Part of a small language model's weights: 4020 steps.
Each number is 128 + 32 x the weight over the matrix's rms, rounded and kept within 0 to 255. Layers, rows and columns count from 0. Numbers have three digits each.

# k: layer 5 attention key, 128x160, rms 0.0728, rows 40-63, columns 80-159
# q: layer 5 attention query, 128x160, rms 0.0701, rows 41-63, columns 80-159
# v: layer 5 attention value, 128x160, rms 0.0664, rows 0-57, columns 80-159
# o: layer 5 attention output (transposed), 128x160, rms 0.0563, rows 0-57, columns 80-159
k40:087155169185153143091126084143086157168228162165126142104089126133125080174114124143124165194107121131138151123127162148146082144089089127159152094079115119034167124101017166121126104145126101160137136129110187147191096149158131091128125128
q41:078138157113118187138124148103104166145073113091121124140150035065062129151051198081113128140158150114139111104099123109108136119125152175096139098087136125130120093107164143123117130143134116151132138082124046144116171123105097157144094137
k41:116157154126125106118111113188155141129182080134148106142154083154143166160097125092114110166169092134144111170116140100150079098138120127096145142116108143084149154144115145152148107147115143116092139115132157064105070109147097133130133201
q42:132135164185136145135101079097125148117063103112114127063121132138092126172128116110158153142204119167088104128195099120124200108128133169083055108125106104135171104153141116135124153098132126147157068093074105200180148090100142118161162130
k42:088083124191136153130142142113131164149182178158150123099123183112186126108089147125184067180089149051124133159140079124130095072138155174164141081075122141102118104121122136184150136093119121191139166106103127175168114157127162092153120065
q43:172144176084122143105086166101133129130058094131143211062127164163099169087140162134110164087084121142115118093098108179083160135153136169095113095144108121081142096068090115145137092099115124098072148126135158153142145121145229075174165085
k43:055225157101121113115132150119146111139150143108165118125110075093166102111151143041127160138130117120156181112082105196094089092132159141123118086138145145081125110160209144150169211146157158177094138120138175138122056163126151086104134187
q44:130109116151124112150097104129115099119103163150104207082145139141111123117091099108160165141147163130122144111097152127118129113153126150123100086154143111129110096126132112154102133126130114152087141103152114162142186141105132142159118106
k44:053188137152111199089105060234213123121210133140082098149199089074006131123105091115075058162085110090134093148057096125180080119045050177170238059131094135155191200112096218205101124206134113173064212060071140081150025116135197101106052130
q45:190171050164110120139131123119155115151141098138144077154131150176083079091130140204075161139122104089115172128085077164152158111125138126203105117109111106072182099122109130134163156106168081175173104114103094204072075117124182150127176212
k45:171139171162158179124135138086130178154123153080083166072092133113132104136074103107091163151142120169127178132163174166097143114142130106113109142121111153065081053070098101135125172115113189160122123121088121144179112118096120130129113092
q46:139109136098102121146117119149103122132100118105119141136104125133129175129150140121157107068120118138112091092133164112107114156149140160103118155143136110147158140120163138116117111086121097128114119093144123151122158143134148095160162137
k46:071228183126128071047126090123171112130171142136115066219122059099094129136115114098144145184131080141102124161081062134199059074075014143181164035107105074186145131192164157174104171225123149153107162091089120128176130207110146078071041156
q47:103140116124189098130155161201142070123081138147133098089185120029097141170083141147105122106146130118168165133090099046138123093159154054088120140121080085096125167110137136152096071142133081163142132123120195119132170164121120175122118198
k47:151098160156153104145085111119131183121150118146105131106138187120163170127171178132083145131096101149057121097219118155101064147163066161080083154161105104122162127099126103093171147059108130084141133116139106198128177074152182095195087078
q48:140129235163151164126204126107174092126079104125099135120127132113146111144141153174155145151106164138128042068157092127103073105085108102117168160120118129121107136099143147094144154059108135070154095096119122111172119131111162142163189096
k48:080151092126102148162127138083142129095087026152125154142114125102104132164098148126072112108146166118140186111138184115117155156112169110138118150104127116122127150147191168158068138117159134152157119102186047121099128155098115114150132111
q49:153067073149124181131165119104163098119155195130102170089171159090136135139140170132058094106135123127178162124124145139120124130109133138145109131123103110172121118118144109116119114118146116158162115122133155134106144144156160101098142087
k49:098145191123142131089082058151114129161124178163128078102098023126136086111143084112074128153126118139111140130126112137163120152056077098164092111112085142171208185127114168152107163105131082103058152184099169115144085167117112142115084113
q50:070194223093129083077073096164193120160150088117041072088183172120068167081170114087096102147094122149146150157100108147172077132061066214195175079147074061143163204144167162227053109170074106187134251069096124145139123208087206105154101146
k50:134140137114143116135129116129141119171143136139115149115109125149151122153113122140136137120100122131125128131152146152125114137128130121119118128145114137125104129125129161114117130111131089125111134138106126114122115107136137146135141101
q51:139121078120134111111076110148142094144133051112151111153114126185132094148184119119153090122124160095143127123120192141145115168125133138157106134121147097088114113106106119129139083171131128093054135189056089148101135116133137115092079168
k51:037255171117102081054119049176192157165133138137064113130146121074044203097132092055192129189148104206052167172066069115231059182061000187132161094172088024209139199166151221146011139255127114213137207057083125141226077255090181129095073156
q52:132160164159162119095141095153118145142138121121116094156050152110086166151093119119084151104146122126075106139132131132119150142102126093083123129132104155087095121132112102140141137200117112162076094146128120150124108109179100109154102178
k52:095125178102103056102079100083212177238203145167081049086175110061076158121164094079124101132071091146120213152034054139181060143060014194147137093146072091197171129179151222186040166163099115199135255153086102162188079222073140130127141084
q53:114100113105154055128129072105077172185202143075139159075106122187112150117087152160074104113144104186124092136133138096125099117116123130130123140053160095098132130151191112129170127090122182160146197165091124063102114127102108112082106110
k53:115124113114141134107101140138091158148126152109149133160105107148138148138127066089164095126178149113121138162178105135154103123061047153101102098155109109087110159132064137170086118130087120145127179053131154110129152138124151135097154139
q54:106059100162077086154110147164136112077103096109136143119132085140123092073140097083132149091166094086193140136180145092123097110108109135093136104112127156162098087232125132193135130125136113164171153082093062151125112123136143129102129136
k54:126150131118112155113161122132092121081174167161090057127060145135165111181168150056132111134104123096112068126145099174120075093150120046139144121139129121118133158158098132090128112140156099068073152090161135127135143144178114112141158203
q55:100103049110140159134135145112160071138088141121083163133157110166163189110176097141132143133099111111148092155177149154123088133124114172183105132101129131115127175191143091083093102147122188174189092180119093090114203112103167131105112076
k55:169152123122091138136144134106079127117122207131189187117114094146191152113073177193178146112160190084113110129078122134089208142137170130137096180142120153105111090041138130116057096093094111019118037171140138141184176106140122127120143109
q56:140099119142085093087106087139142151110180099101129131203094127191097136113167128063138121154153148105102150138097122118137138136096135136170080135142090092105144108164139146163131180104063135182111155131157119143116095108107094131144195171
k56:147099111109157171147166175119098155129109130114151121106134155140165103119097108129128183130112095122132094132184132172095142093119166084090130124104150175113073105114093112077140122083153137150107119122128106100152089139140073163102118088
q57:112185097157153128130136145120128159142153152122147111095073139150089148162160176164099112175186098095071075204140097150137164119105147108143093103113163149134131181096118145125125151156124173102126161100084082139113145075136024139107040134
k57:106084140092163083122064181131146097192179159135130142043155163146151119133014155145156142133143127164149116138108148099147129162092124167157130139096100094080096104091087131177107089131130151181145167088082133094168171123109065167162151124
q58:116122115090165231054072168116148203117096128134089182117096083120161135053081118091123101133089124139125090151138100174171175109099166167133067126137150173119200109106115109149144161108124161177149101132051084073132093130132124147096194090
k58:048139068162101106102109138162105137111157132102180114123138137151067136204118108113166102130163177134153175131118155131105124097140109177153177138174137181074080120051121170115115171141069141187178157050128206139134179094074079088135087145
q59:122120091137117145186135134082168077180139089151076120153156154162057143106118091112119181112150144158148116138104095119154123105134117074100118098148116069139109115196180112164098099169131087127094150181170124212112103155149143097092147137
k59:134151079088114118145147202090117164164145116154127180080104112054154146099169120148064159165151110094103155140150080099121150161118144128151068173096104191133131128094123087124167114113152136131057112187074159085137055163175112112090154151
q60:136135119128108089162090161076111142087108191115129120129090131162104104145154124152100165170119085105106106111137084071102158153101156181132103178162148131174103143133158149102149151095153120118168170104078121166173143136120127124199120106
k60:098178151138188097063103092144143062102134115123121115100117132113130089105057122150140117151074152092123128133094167094136085156102113157108110140065118139128129082071152098154111127119113186131122152111142154075115143149142182138144093169
q61:106135167139148102101145096133152105188133092056119100166143102134157144166156122128118135118105089146134124113106118139119109135091109103141154137100096185096142160155081094152160142177121137144080133142104179129159115105058094156103129113
k61:206065092121123174151114109118111219158102144163149126126124146111171154106106113138152110107100144089135171107129129134148143139145158124127114160144164094110139110139177156102124122082171120102126092189142110155104130127161084132171177139
q62:081177148135139143204087084130129150150053071099090116132121156129116101148132136200143129128140137126105125129096080163100132139107158127131114130082106127078171044161155157116139206121191125157132134152133095160151096142099102116169137127
k62:160110126132126161158101159126122143101171126127149153095163151104089152120088130152160062161113079053148143136101149054151158142102191164116090178126133192096128092059119106162100138168121158129098124088086115125071093113135166151118122105
q63:111109127098173125125093105094137116103123184061118136115113096031132117125110103116083138179101192116109104211101127100150157139146101091104107069159151190114089159184147102161143141085182107137086144166150103139157137139140158155175127092
k63:137092105148093099141110095171120133130140159172170129127150175174162139068134111170069131117137135107096107089123121080097119177142143163080135136107096154137088136125134148084114124153112155149172182149176153158140096112160138149073139140
v0:109135128132126083100140126157114104082093183143126137158123143104091127061137142142109123115225067055136093124152099055156113112111144172137107203132121162149100129180069103136130153120140104163147109092131117107120161154060156184148176110
o0:129077099137164131143108152108183143150067145203167164067125159146127147105122163094120101115095161113127183182044140139120090146154049154081162103126172179143080165173133105087142126118125137097117123188064178118139132124140109142110099164
v1:147131142146115133112115127111105076146150128123112139227042109095144109150097186127127107197107066183095090111086126077169147125094165107148124116160133157120177181113098120123124099115126138175200163133127106138078081094145110143100130096
o1:145127152126104111084211171077154109107137157122131103141124115109123104118180168103139143179078112045150124125174159125218115118174138152117107081110176100171087146154145050150142062191128116151084107076135082171102094175067169130139074098
v2:111155111154095048092166121225114126075131248167139122199155131142143169156091096117163106156139123111117114134137130072153156172128162129077094118127119117101116126108148108101118055148145103143141117137164124166097177123123123169201099089
o2:102147152096078160115095188098169067101125145114115105126147126130165029128128131182157183182072142072148172115079144139136118120108121161082147074083101105135093143144180099086135109062091130118152129131104193171129079177114124148136179128
v3:137119079077160194123138136125137037126112073058114110071078121169085098072198142179097135093160140113175125173136137132146137139149125130171147112126133152150102146132145150166114134148089184104085110127104155115123140144158128172085122128
o3:114110178104201159091127095147098108067099146142171118108107149140127136167102139068145117108149146154157149135117077110194147105171097174191106179141139166077137150077124151140137135138130127116127159085082137092180129093161132128146074108
v4:076180104146100125083174134119149101062124110099190184101121124200129193170164094110144096129078116125122177126132136153148137163122139139087073161093153098165137102115138139117112106150120097151055097144176123072142181153097137124131147107
o4:118128088111101105159102173123083099104107172165186119122089113112132116137119182128118131178118092184079048124134148076093152171132158128125139137146125087138096101137132166115097122081142151065113116132115236091109142090136165125177154106
v5:097128111118151116133147111142112122145152157111112145129085105149103086065124147124112105158106187127166145100124161116127133133150148142153164151158102140108128108081125136131143147132127129144095127159154148138133131137106090177095082162
o5:156075126123130150168105118112106131177132133110071103088118146121102160134150097123169139088099132132191178098083117159159107120137092183127149222112126084122160097109117107134121104127143120108146117115148094137171142128115128165143103134
v6:143133076129179175130091146110151137192105112157133132126099091133113225087116151150170126130103087116090133069133103084099143122091120128154116163083111098145160155166141167127167114120133104113164105177126116128139121067183169143193121136
o6:191146086132108120112133122155180137118104102124078057166114121171109137139098128127094171110154156120157185128128114089144115166133155148093089189126095077093086124145117255126104133100146121146121115131183110158024095126104160100079146161
v7:160133155191140085119109127128099092145200102079123082169100193176154142158180115139192146189127095124148100164174176139120127085108132120130119196136148167123139167168167119166071164109101147083136117084050153191172154115090100095195110131
o7:099132100127097179148139058157139181154124141157108140104138080159120133177082143056112146157173158090116139192162169061115098088091097168126130065124111148175067153137107108133135141165138136113131118157121173082156142153155162109083115157
v8:136084055109154155120093154191131163168075061162142097190125129133149148103174128114185051161089073097175144166145148081096057135122114120087087131128183173098099104119084124137080117111105084150117132135146159105133151149101151129145119132
o8:136143099162165122118131055084124111172154120144098111082143167168131146151146108132068165168165125111140126164123156107106137046178161130121145136135111099099119122169183089094121112106116082182115153142108114161092187185132123095084134143
v9:158106118068094125105115180208163156097158126139077083147132152097131160148086175132129153114110091080164071080139166166156148122099180173145125127151136133178132138138168136171121167122106111223161066119134115172132169138152162097175132095
o9:151197101114097199086110160165164135154141086127164128121156123172114111107073160149137121141117131091117146147083118149179126095166100132056141169205153092176133167060119084159135149139082158079111138139136183119125095087106095107089094108
v10:100121157117129099122108175145075107084093173134126156136158086111173153140143119135183168123089153081108129148136145171119160145160138134125132174096078077201158153180181125112127110146217112124187134086090069159134178128119120106133127092
o10:176111133170125096140132143140162168148083098126093192132125134137126102044119141151162156104092097164145144130099151115105131169096121103093115120066112148117178113173116208165103146116132140050165176131125196169098059117124167105113178151
v11:126137134058094154091110134108152131150088147145087091076161168143135103118184165076115123133121142126113166128123114174118160119147130145169144126111138148176110110077162115114118192122098142137139110125179142142092145107121130116065140146
o11:111134124136132121061175077121106107119120140172115191099120180134140122075124158141163074130187154163128097163129131147106118128150109123157143173156089121074163147120126062108125079137093135145097167135156147123094242099159112119141124132
v12:155147132150028123127163090173157152119077226175126125153100173137108097156080173114119126147025091128139200116126125131128174144147152152093077101142161099098134084176072131128111138135104129113064065109156155100183140144096126179116087106
o12:100155090150093122181089197103201094152119131162111122093113077098144086171135175133140135173130124127157122088146161147102087075145090119086126102214095107154124137076115091059091115144103154142158126133149184090150089114150136126075174105
v13:101129122119162174142153113169125112150113224114140133085110112131088061057084134158095124117195145182164162129098122076148139146169119129088119113135156105113166116170097120123166101078140177112146128091137175149161131160088109121101147143
o13:150072155120145072145082165159132126100142153180098193121150079095193103128198105125130123112156146131141178085125188104225112077147135092173142097153140155065108111111080068125105162149079118223149065156143149115137066152125114089117109115
v14:151121129160087127168159123142136067189157145039113167124087216149101122134146143154119131094053068140148094070153152127135120103148140164116119116113112095119127138100121176134119137102103156146149144141092246071114106087143127185114105072
o14:132114180125135138134174167107119144168159162113139059169107143153142167132099166118104110109122145119143132071139137144151052105118143125127083131106134074174126138097035228171118131194087119080122188091101062123167125147082119157128107141
v15:142105131151143150142113081113131053138107119104081120096072074031142115132172180148125144127073161144108063111140139071137126167185141114157154092166179163155156125160078122096124083132187113110143118106113136112186130140122108119055130138
o15:172136113169084081139166161075148164100125127156088156112160095125117135130139184102175083122137121147110075096167134173161136120117144120140116126179118147156098109120123083097116153117083149171147119104170108149138090155105128071123082116
v16:138151089137153121159147140118170153146144087077090089123177128114133112068154174122202103127088090077095115207089103155097108123157130106144146121185119173075113110103077153119136140118124142110111135155110151101086107123147137165089162092
o16:112162111087144148084114131083170129121130105173186072129146194099113130136129180090101124141131103112144171159083095170128175116130097138167133143144143100133164165100140188095159115158134115210194208111106084134175164118144141170130145154
v17:092125132067107131091125066102139087156091156158112127089123117175120152114159138104104147143136078132076190074133113147127117094121142162125115135090149122096166063121111121125123158169071149146081127100222144133162095138089139180154113161
o17:082153110095152119168122116100197115144149094155088119165135149125094055173127120132094123108146118175113112090159129152105081156171125131109109164130112116132130107173106074104104075141094164106069102172173176097084151110137108158101181103
v18:094130141167154124143127139150109141085143157100110085117200122171140132100141102116184049175164202138178112197128128148131133121123138064144132161148118133153113171156187118121090139118137112113134118103102144167105141143113140127151124126
o18:097143131098128146114145073166099115095103153169130139104116122130169135134157089146146125179133123108130099212090147101135158112050108148193174082119094152144138112135142131138118143111146116084125123124135167175164154135112144122155159177
v19:159131149125105169157156096132132138132116118092125108107077128146087133102147120117105175097079105083161114121125152113081089134146138157146150117133120145068148184129148155114128061107157155108115133136112192081144082148166146135174153167
o19:163126131111190109103082119110106147149114169137099147160203099155142177125138150107090138113168127067100152107149132135200125115138163117149087151162155150170138153056078137095131139066047115170120149126106079120123119128133116072136174158
v20:129079143093179101109146113120129098107148099069123131104104087133157128116177126106155118098109095111128130152135176135112099114088142158095107147182129122082153167128084133154136099124147137126130135137090162068130106143159106126179182132
o20:159102105148170099109150127126124179223156154086113096150194135130097142115148101130106123127152119115083185151168089175179106084233166104148073132117120130123110119130126118133141125134116153093112132152083090108099114205167108108109126125
v21:141130122092089163094134179152163108157115143190103129113150129138117091159096128157169165193122058104132131143114186170156144129148136158173108179099157091113141104141125155144149109189090094060100140082132146201102117096162128164136128114
o21:148184158116096177107064085109135103111098110140105104174094121131172100111115134109130135142143171096105127087139132016132128105183187150091155089124097092097202169117161203186103118175170072136130174154161191171124139104173139186087146139
v22:100131153168176159126135101131135213159117122109111140065122129081144145097102111169048105092123224103119116141114108127106156120121106125085174054103110123177179100105139132115157093075110120165107140140124149075145121137111078135048097175
o22:141141171115113107154114128147055084097128100176086151143127170111140149080081114190143120108122074098182046190104131133159089135061136148174145169121146088102165077133080184153104142126146094202132145073076103160124159104126165127160074109
v23:134134171109088179096196149121170097146163133117098140050136156126170092122090090136124092141173126185060147148139077144195176121150118122098129098141093075120109186114066096115142148173183123100178127116097131149107181126113130143078163086
o23:081131135102097112082152197175148124103151161112134128129129178096180127160168127108154107094065200138104180129132138151102180144168148058159123064094127176143162144146170108158149110185146153109086083137149123124180108111147049169134135109
v24:150149145154119081125117131088061115167120131075129092116118135104231115140155121085148154130126109157152145145100114099070136157129131155166117162123133127169084158131129099126111175165147063150091104078137079170146112138080116140122153116
o24:149075078076105124078111134092195083147118190141082173140181093158117073110128083045108083136161117163068129165121134099107141198090123078095108117122097155126159137150149122147168096115120111082166099107154175134152149185151098104142104116
v25:129167136168102139130090102141142148168211120127125160084083128108107161124136077077158157121015189130184197165108134176093155138132112141101088138142147146122117110126219124159134128129090117090046126121131194106124119142141135081084110148
o25:082149057174105089122120132143124127127146135158115104136106110038156202184125137132122099117144095161100044175159084138097147122101118105148094134167062113124142140123184079169087151118075098119197109184084141098108151095123170116120124149
v26:108135151131113133121105054113095045157102124155134105154139092085112090192113094142141123096179149142176062130133135102127128131123102131152140126131123141077168147113232105121115103116131129115107135063094168141116175137193168139110134106
o26:120119138122195110082147089123163177109141132093139149123129104090159171163132117156175132114048076138102090184148115189200106154091150122167158089105127158119117126114168094125135116077109115127120115147147108194099115165060100125126173159
v27:134118104162129111132140129164132075138121073156161152176152158146103153097089141180205107122092150067183122117163111149165089092134121104057110101107077151135095124108119150102109172127147162174202142143152152158121210117128150165100112069
o27:082143124144147135154144169159168149104127095118173156100156131090074183184110109111121168082036110149193169089067159132153106132111099046099150113108172109149153154156134234112138140111129103143129184148091139157174140108103112137096121158
v28:172103149090198170142125162165107110174131110147132092172043102105153160092139134161135105111146122118145113084112163048144135181152133119138185084161205135150145122104177155081098104092112134169168157114134093137151101130130092172119111110
o28:136160195132118090140144084080113146132126105091118159077139127115162122075131186152127099130169116130180103088185185134146148082129161131137114163142113097131105084121139164112098134135096095160127116137151047178110154126111119106119041087
v29:108130081083055159168130120114153182174125081095134098181149141096131117147150185104168165108184170112151082082149154146126115067104111107179136133094146132151108141133145150173125148112090105137134104179056127121111212107155183067108185145
o29:124128175163111154088140130153097090109151164137188134136110086188136169114121104079155117115119153111128103076112110075131088143068125140137139129181103122102179132087073124146163139148165151132070196073213148149070133167149100111107111192
v30:134080115093145094166142149122158137143084121115104120138198177157165174127119138161140129130206086123113105106119193126120104113133113145166115148114170108151112073183131144151134164101115102092132089088128122165163124135128132149178157162
o30:139177120170101072178151061163171171172127132139133132138101099146123129108096142092079147167161155181108152086169154069098123110112141106103181122148075120155076137142107159109103204176137140104108155181209158119127159151147062152089087122
v31:138074092143160080120107140127109143047084147120127114147173121100183121137127179113153133157181150122088077135116138100114155154121122098118154128116128155157198068195148112122140109139122072114118115120125067154141160129103092117149131094
o31:159094154159079114127117090098158185113092094081090142104145125139084084117140187194123120172122101102150115146098124124147130147087132153124166113129099136063122085160163137063110118134160134169114146150120159152131138158161157134114101132
v32:136103110052132076144143181154124134121096136155116058139202107110109152101093175097125148047158147111201133166152120139148127107138143126096127119105094128134127124078160131113133104164064165124120126114097174091122159144155153060097120083
o32:096172119142215193139145109139148112104126077099135132130122127089099095134085079193147120105132143172149113081069068150152085120145122079139201139117127166029150158103140059116160172153116121116141212134090114120143119091140152169128175133
v33:176155108134139115152138112067142114162182086084084098130098140085138184139134157110175156085088122137095112124125133138105096124132118132101153165127132175106099166058179169101128092124083135112098136121167216147154134140114149167111084036
o33:120111100107113111078108172112115142171170107092127105157179145138107173188108152115102087089144088142063052140139111145128125155080148100117091166095157096083127151148096241136144131141076083152170171094102111134139162124037116144099117130
v34:074113132158173136127145089182126051120096126138127123176131078145088127129125104186187090124174081126158094106147107138162152092130110148136108122133133149115170136154140127120165117143105120107127157144122106139158139121144143115159119110
o34:126182175104095158208145177126163151089113105107204089136085123108082125176138135104144156088054135105151121118128145119160123142084110150143109078105153132188086100161169130146113146140153133120148124138160132194089127069150165177098141162
v35:108138106110122112139152141165135114113112130075161123057187163126102136109125134146137108115116168167140188154146101148092112156134124102041132145075138119133148115133116157156156089146144113102103147175144174131102100130102134122188082087
o35:140084147128149123104097154201111106122108105135095070156095154135158116159144085139111134085166147104146153151091121136101131112103120175134114142144125143014128089129105204123095119092136128149133129096055173113126085085147099111132174080
v36:130136144183057160147194106115160199133139179140097108058100179156086140120135123109124121102049104094113138129107106188112149113135145121151130085155118130124149147174148168120135162112124174103141102106123163084086099131175175199170125112
o36:110162123101149091135111141126127121125130116166162116153110105114186210124127192123123120175154111102120155109100138146140117083098140078156103102181135077248191169059063255128112163142089139115114125148101136102139180086077110152109164166
v37:148098084095132103082149169125098146132117144123111168087087163196108139131137129154114139167131135094157147102143171084151159179116124105180150109135082132160125122132197166139107139123154152128131131130171090163120151165120121202180124152
o37:154126113109135123113124107136123113129073128106128146121141106144100154118115145136145148132112117128148163087100140076196118130145134109111156180127089104147125166123119255123122128111148109094109103169106169081181105096142122095130079114
v38:136135107123193169104151146121133198155142163113119091077146130113145211069126147100051067183142153142127137118135075085129158146158126084088121090076145148183188112094140113144176107172140192141167124149110161124071092070156143091152073158
o38:126155100156104116095167137185160115068119083170042096185125155126194148150113157172093119084173132152166189116138136157136107129090177123110109135189155115032094138149079059102086125090054138171089069109144154121072116102061133099123110102
v39:133151135196155088098167168108107132115115079141143122126127147081165117132126134148105153091115134103147082135110141118112110178110093100106132125145173128150177137141134153134140119085106095122098100111159196172099114132078148182178157182
o39:194118083114100142107074147105097144167087114103120136127123151145136185137122136114085123146118101047097059112171142139180176094095166086125106109118142122130138129130093186135145146114108127129179074123070185158183161194050137164116095081
v40:081123139101178119157124104077083144135172140097177150077138116107138074150086154115177149162089120147111132128108155138138184103139135123119158127186148076120156135114139144141145161132141173120209167117135134224120096118064139116096137123
o40:151114143171124089129133140137173154150156105106140142155123133091114142122207121079161120089143110177147159119175153149172088094139144129139139089170139128145154090165062171160114093166182111111152112127167109136107052106136100097118104110
v41:160114153068154129077097092162129157077191137179149146132030156116136036129094109159144159101060135140091148104143129110169126134083126109131162135111160106125141141174056127181127145127174133141192121147144104130149090091122138115171102075
o41:153122139163056088115143137183087142088152130104103074109120122143114136131121066069148127112162113057133184072137142117095159091166148141107096083154063158133120138098171118154113103136151151152126089133101165092073093075096147108106085137
v42:157160202148178121089134128133129103085132070146081114128130133131162186118172079160151137131085155149042133203153122125151139093087144106131118122104148157109105123065132127090135081148153162082158107139156184141120119140144103096195140087
o42:077221102093108134132169079184149151094105133143083104146165141088127087171069164125128127187188137093092121135156149129071131121128161118180138089143125170104050162143166074107137142055101134175110137153122157144111169125127135118117121114
v43:105166159136179118140146102195138010152159215052145151158129079116090157108081157173152125099101086111088116108124103145136148165158151107101099098067163113132132105114113128125152121159103121192087167085133189140093109111102095157122141065
o43:155170134095126169123108199069203123135109091147111096159104160098148048115118182137065082139104118168160105123119140172162099084154136173122074110113108126098108106168081051096124085128048154101219126153105127186158072162105140122186117109
v44:102154096074080134096159129112132126124130150203112123084138079097109116080088181121103151104147154123164139141133112150168130123132164117106124132204119145117119143086128135156099147109128154131093094181148137098120192126148217135098081137
o44:081084065133148116103118197115148126144144148126193135118162128087139181167150092128211132105062125117105127161118095184147105099187065084137135140160138083114113144052144137138150126115132131110119103102191157102110099108066092132142173130
v45:152111111206159120168133128107137160103134100149152135091206116160145124168120139141100039157143112169120114086104108130094161149129099118138134130157085120082208122105132119091122078168110161060108116165114133123124089093170171145140100125
o45:098116087106109149169134110146164164075137085043127059140137140112120142181148136208107167130100094143104149110134127157136141176095144110158142105133178060156112110100127140073129137112141117177083146119180058125136126109123131149133250117
v46:134125120080144123121136155106138109166130134152115146074199125133185104107117152146087163160070165149078117130153130175142147108175134108148164125139107128161145113147130118113114183141155148162176121146129169183156158117078101093110080126
o46:118131142126061123162187110168159167155154101162109147131135201143123105112091110096144169111099125113163112103147138168088128111133078139122158174142120057163111120163074140147100128145166151103140111124199160134163085052091120124160141090
v47:153124126053129152103150183174136143203166089141118120125099107127154168073193137113085120117190164073161082127178134125158125206155123118111103134169147105146094175096107128138097126085096126126094155125122124141138193130128124158124155149
o47:138112127134111143081074135098093135155138145140113142111150207168178213112094155171146102073119166141128093111117141120137193114170156084118124135074126096063133136119118118151128117134094114088124126153119123097137144149147131117111104118
v48:131122117091142160140125181108085099120172127139117105127095079107150100056081162175091144149116145099164109174104142241153104107113171144168133171098135095085117172120152120122124113158120166128118121092147152127166109142180108100068059092
o48:087138137085144203112053096166103093151150111159095144152164063126109070131112078110169124123154146117176141135140148135081111129210088116128133135106174131117124127092102051187156208115185162130118158069174145137101080093119128190163155134
v49:117122143171117105126092090115111120105121133171119146093080173113087125150144160147081200139122140082153127131123131127127146107077107146128156182115079135099150148148130098139169099126099122069172151165170154123144102122146122164093116121
o49:106051170141115157142136098157084145104095157127130100111127105143084206090118105123186145109100131064166121189142105171101100173137056145115087091101160115137095094148134135108156110125187158177113150139081102095063130117177188195147149172
v50:143150161111132118112137185129120144167155082120124140111111103127144071112094125167101124123180141120145102125129099224144148142109134094178095102141125125134098140110127120188078153136153120135067150125109141128114141112122156147091094141
o50:077129100115106158113063157152128105108146095104143066144149150104141150144106107112132085099070112119140119129139116127099150104179079132103104067132139106163137165125144094174122125102185144111151153093168156121171121124143076145151128108
v51:164141075061131145138137157122161153104118134114178134124143148172133131151096181137157105165090084107130207098102095157085167188117116165126167147160110114070170119148162156114108097133159104107076107157128117185176117125064137148201138127
o51:169153093120082126167068120131122101182097120075128099073118149153098129118152103121112182109143122096092179108139117121173152106180129147127129171150089060131155126118141230063093097087154110169146153161141151104144127062138115083104181117
v52:124102126112100130160149121162141143141074112104108142167168088152153110104138132152097138074152112148091088134089134109128166181182110179164118126126123166096127110148156144097129132138124091070059129149109166091126155136159099180125183141
o52:142108175073116128146127138115162124173117121127173108105130144096134079094084213120124141137083123136136127093128119124139183111114107128124092184073120107132102152128142151111131154147112161146148175155137123176190136138161101175173128114
v53:151135165100056170108106170165145080105126116147115096118161143141149090077134073139075065124121132150155109104150143108139137202169123117130128175145088082117118171125164110146112126139154140125185105121088141106138209134152162128173142103
o53:156101162123168179093144114131131145143140081112109082089121170138173186150143131186157144132099163121126155077085108165151124104164136151148202119102104153115144174122148069175149132084125069069047131136115118148157123142089108116162215093
v54:165079122066152139108097173207103049147187098110135150085118095123127101146141131182108148103155114100164096133124118148189149179130108142169129103134104173112215108095204117125135144147113140154116155142172194217087094121093131107148148080
o54:157113110100119168136137055148117177091134106046122143151153178125118144137116126134082094077122143118132125106109125151183145136164118115125114104111113122102136156126151066132152119096114137120149099189077120171134144119112110160172093137
v55:185112147129045149123109153109150122151125073193163113111160133095131145116164116091082124162072159159199151113155135077137071138136090125159123129140155129098106133123136101140125083160083192057123147107120186184100181162129101124107141173
o55:114116155162172140108136132131122096135120174115100150114177122137183234179108115133129148095109182121113091092168079179126143109141133061160133126199162100099127144074165007093142111071068133136094124169127103086171115131114108099074164108
v56:105105099134184136135165094118136120105087113117126150130122071109137183154136139131158148073150127086155052094151164119141089130120104135126136100193083131127116151134125138135128092098106090158153114115144098082157178136143149169111163123
o56:144111130168153111121102150090177171159156123080175146153167152125058191101159122129107151127043084174128100126093107163227113141140133096102143162095131103179142088141127244123139137131154131105112165136108100140146087180104141127116110151
v57:126162129111194081079120143155138135101154170145139129124074147107083163126127088160207160092151089107137148171133140110128145170136123157113150166138122122136097131122180162154176114099099099140105127117124138141074132151114132227173161109
o57:148105122143155141065094142114141111139081136135167137131097172108152146091133144134131129112112116125076147211074076119180125117108123141146129134113095149103117148130153255141134127136120092088206134161029179131125137106120133136123066121